Weights of a small transformer language model.
Training: a variant of Adam for these matrices, 190M tokens, 4439 steps.
Each number is 500 + 25 x the weight over its row's rms, rounded and kept within 0 to 999. Layers, rows and columns count from 0. Numbers have three digits each. The size before them is the row's rms in percent of the matrix's.

# layer 3 attention query, 320x320, rms 0.0415, rows 295-319, columns 160-319
085:496532520503461486490520503533485515519482540523523465508502500484507476455508531453487516526513511459504513492457517531519473488516472480454465547512515505509525509506504546521508523541479487488497497460493511451498521507500461501490499511496497460467523446542520520435494488463506518494521481552491508493504511489489459517498483459540497494513469507515478498481495527507543537546467537507513535495481500458508468505530506504527505460462543478494441486463494499526504473533502491
085:508544494511507486464476468450503506469526474491523520512485542498519472469467471475514465475509513488526509482527494485543471516530446505490446490464509527519545495474446522507447473507522531470481482531524483525515451475495503523481505492495506549481512492533503503480489490475537533520484513503503508516550532457532495527480478464500490522494485507495492546532485489502524559508499520502481496453525481499565538470516518522478500462489528502475480527483501485515497507556469551
104:520488475514512495459459494459506490491506465497494484498498467491479524543476477540523492470496498486508540489562464476441502499489499492512540490477460508504490465468473432474508451479493518507484514503531515516490482503492540487495488501511483536537496537466452450545493501537513476494500453472512520512537497460521521495505516501491509537474539462491525475483532483509471475472512470486497457502500493509454533493492494479490489527483488512451514494516517483466505504505506481
093:524521510507493512499495521514533470482521486524501520488507511489499493500508477445520492503503539520483463508489497512491527472491482519491499496509462485503474501521483552510477514504472501461508543469517472481513543532461488519496522500508520478475509476517496522508519537510500490462494517483499466465483497500534542482451463481486445502527473474536491489483477496505489537502491500510514470502503520482514440446499499546533495514491488477536495499541506491498493541502422500
089:529479472501491497451478513456463532523501454502478508518479479497488486540493506500490453475538555459483495468519467509458522521495530476479543499459469504514497474486457488477517453492462512479458542516522497459490481496509497490533510528514505515480505528505443481489458461495484472507476504457531511523569510485534515510496486473531529492503513460556507480470511507529539501508523507516516479489499496490502531514485492482479524492472497494501450527480545468481503494516478503
079:521501485510484469506491501503512486516465500520490510487501456494459486492537508469538519499537560493497475517471517518500510476508525486465529500523485469520426498491480484498534527531502459461539534448537487459524523541472509503541469482495499441500485471518511489480461506507516509494499508494485504464503500492457518495509479507528505474520517475540504472456484474484500484516449506494509465508468520480507480483482520507507481479460449473530483501457531550484514481511479491
089:511472506486501518557547507474507494452526505504471488502500518525538475468508529506514526486455450526502509525440509498509509486539474545489492474499539507505544509503540555517529544510483507500509495498478494519513528467483522519465497486490487501519543487525523505505515509492503532503506527507489493480441501499500512511479504487510479493525511539449467533525505492447483531495510542470484498497512461517497467453531519503521479477520462513507517468545433511535509487512506488
086:531565511458512434476474483486524515475503495512522515508483563516521488529478483487494482522527499512515516528509509489491538513493545509494516468522513513505545510505495491504471474540536508546567450548474504530505516491499500516502488476481521504505524534498501496504522536512549529500463532535465524493490514501476556511456470525468474525503541458473513506531532476534486523490491492498503477497499486488509481457480434523481469534515486511513551514547528468513540512503451500
086:530487540497537476469461498523506511460489529491534488485498536492464528535470497527490479513473471487527523504516509488522463492486512488526528460511490498506511463477507478527508465469518460550515493510476519458524501523510532492517456472475475486554494534487515511516509521514516487467528479522493523509522491490481487514508530516509500517462555490465505552501490503488489497515487482465488513476465498516448507459462488488506487505518499508450512484507470489494508534492499493
111:507500469523516500454455486451496462513513461505539497513488510481506482529482467513527486498511510505491508484533477460470516506500507482494487485411496503524476532428480438482496462487495520487487512515526506510487471509496552509530497475552507556507492561463434460510470476556494506485483481483483514479519489496524504488493478499495498526487511450529502483478509466484487499479508500507513466522519484502518497470530493501474487562515478488480498511513537466460505511497443507
076:509542469472494505508518509524498504510482501529478510495503479458472506486498508468534521467527534503473492497511518552481497487543500491466502525515481500493439512499484498508496518512517501484531540466506509494553503500484475515527498503519504456484505453551507486481468519507502505502479524502501488473511524497500507459516486482502464479539476477543506463502485489489521526502456510540498522502478484457537484500456515516467493447451524463507463495436529505496543497521495516
124:510486516504493476519487513538500500497484504508508481491538564494528511500526498484417491532542529477509501510511523495510478484503524492494472450498487472518476499500525517541530544568515495520546485513513525500507533469468519505521510496518475503485548451508524514514514505455520472472522551532498490468491544522476506533492526483466486470555489534495499507482486525493550503505457517524474477488480471485474481477444502524480475483558476509474538469494490527548516472525489533
143:524519500468483480518525516510524487499493520524482476492512500468499519469479539442504508487512500486504509508491539499497494467541503494453490516518488487508461491507518519532528538530528510500499504476511515491570505457463494527536509493493495475519544439552499496477475530472498516495511523534499448471502551520498516497530520461510489456541476522508484513519469507480506524521473512515461529479463459459547467474454506499487488447482489486498475475456498534530530467532517510
106:460515542492481527513545502509464518521488510481518509490462510513517451488530483517464518542489514485490481533463504511523504521449509506477501545481524503485525473520503532489461508512468489454535525452505463499475523502509476473498521507501480485483486491471523541494511500543496488495500500477528546537459522508472479497483480506547515503505491519507489498480470495489512486491460503480535497506507524504512482530598505495522520529497495512533495510512494498485425494441458507
109:485498483495490491470511489512478542485464464469473538508490481510442494492505491524537499515530481511471473498546502532459519502498492531511527550525469504454507463502478525500488481472486473462550539463504507487482521537541470448480509484490505440513465519496515542508476486543556466501480489512519509572472469483500477507505516509482523492484512480537515458540500499487479504470499489494486508506510524505512495501544475503507515528480535511505472516484532515483479517480509484
095:475527521508482535497502511500485509502525508501501521495515509498511527507510514502502504472500482490508530496459496550508481527510538487551473509532556500503502493534502499483511488490531495502430478484525499486500449490523487517507534519484504510504499485496511466502504470433477530496517514467492474524502512515523505484482505485496511490477468516442500520454486510520505470540542489486476534485509496497489547565481543473487513456457506514485495497504468516511476500490521488
104:453502484471458536486506515513451524519506479491440494505501480467465486505505506523538528522522483482489534522483496544458495514510458501509494532481532504481479478489463511467521470473459518486475501491535492503473472510519427488488542493509515481465488512508512500501520474507494498509502487473569524526505508477503478469459477476487492510457484483549538477492517521478533503499482489501517536528538505511503520547493510474495543466472535479491458513488527483513462499477489531
109:507514524503524505536537489521482492489475514524510503481503556527533482501595482451477497545514519484488486539502516509494495492498513524479504500503512503483480498496522538518489528560489507464547513441489484476490543498473487519502553483450499468476525478505516556500491496523503480482511507515502498503451543505488499539461487522512435481540494501517467490487469508481537498518463513523496461501493504515490472489552524533491495527510470502518510497523457499509476499492445475
085:472509524503471535535505499487528503508500515482456508481496507486529500487571495487514505477486525493499496521495490525495500496496574449491490516525507509486486463517492537490498522480507502456464477496516480520463472505505491492468565501520488517496507480488512518536499479524474487496482500471528482505476512513528487518459495488475488465498464535511508500506460529548507474486510477501447482492510512496495518551512529535476512520447506457505514491496503517478444469457493480
096:452519529530468535502542485540493491528519504501518492486567487481527472484525486482514527513500527492442509482463499517500487489496443507445474552503513493507505518501529529474518504486496520469452512469509486525483506491494487501496541510515476463473514452533490518499530505538475522503480482465520515492464521517515514521511481494511492490498461498507494513464531499512535513506494515505491549538541512506513475537505480533498508481493515475500498497495540532510466450480501491
114:512493510459471518514485495467492476532533512497452467490488513487538507491531540486481501493489517472489522496514513484494508496527522496477490503508506496471498431514509524511558529523493510483473500492471501497503498458485511494473543511485494507496525469545502521513448466510480505550491568504524475471510539541502498536493520471483514466511498507517480548532502547474483536511514500452459443474501474515517510506448510500477508494476468505515505502490501531494487488519518487
128:508476483504503521505521531484566479482496465509499473464487536501517424483475472505518504473518507509493464532506521489483516474524502487450506492471475514512482504487496482496522538491516531482537503513515503555525506500465537502476513501538493536508501498492516496537515463537528439485474465501474501430491481527525496486516484473468458475513485477516512500527467515495541508445480537506501479504506508495489476462480501549474489551508505465469522482544512472486488491488425536
115:483552535496532464492539478472478538497508496488488520489477538505496482495499511516483467528503510483487516504502467494505540540497567512508497526515524522497550482531523475508461503510523504520547488552487485504482480510478484480478507492509492511488519513489510505522469503502488544505508528490491521543467518538482527483491526506509486441493504507436504514492489496517461498481466513458493528458502489514489518528539516510495505551491479515516524506512508518493473490501471488
097:523459491482481515547499512495541484491477489513502494483471530527529473494475485476518471501463480527505487570493531467521520499522507506459510472494512523518494507451515501504522526499487515472581486489475485490550521471484550514489505490475487497483524494501532497503515479523509521500486483495460489444477516501475525514488497501481469510526495507508480551514479493503506557474502535513500414498490488502474473440505503537463478537532456463506492511555477483510514499524434516
107:468483489507473503466502504505450530539505492497464515521520459506471517522489531528522516495533520490497528451497486550490496513487454530552521511521509502461503506506485493478500484476469497527476516513478509498464489526536450465487508489483496460478486485531510520512512497489530498500506516480543504530528495498480485478481506521498544485473507478504540471503549489513498481505470477475492533498513498526506522575480477458518528437473527513495485532460502504521485495510576506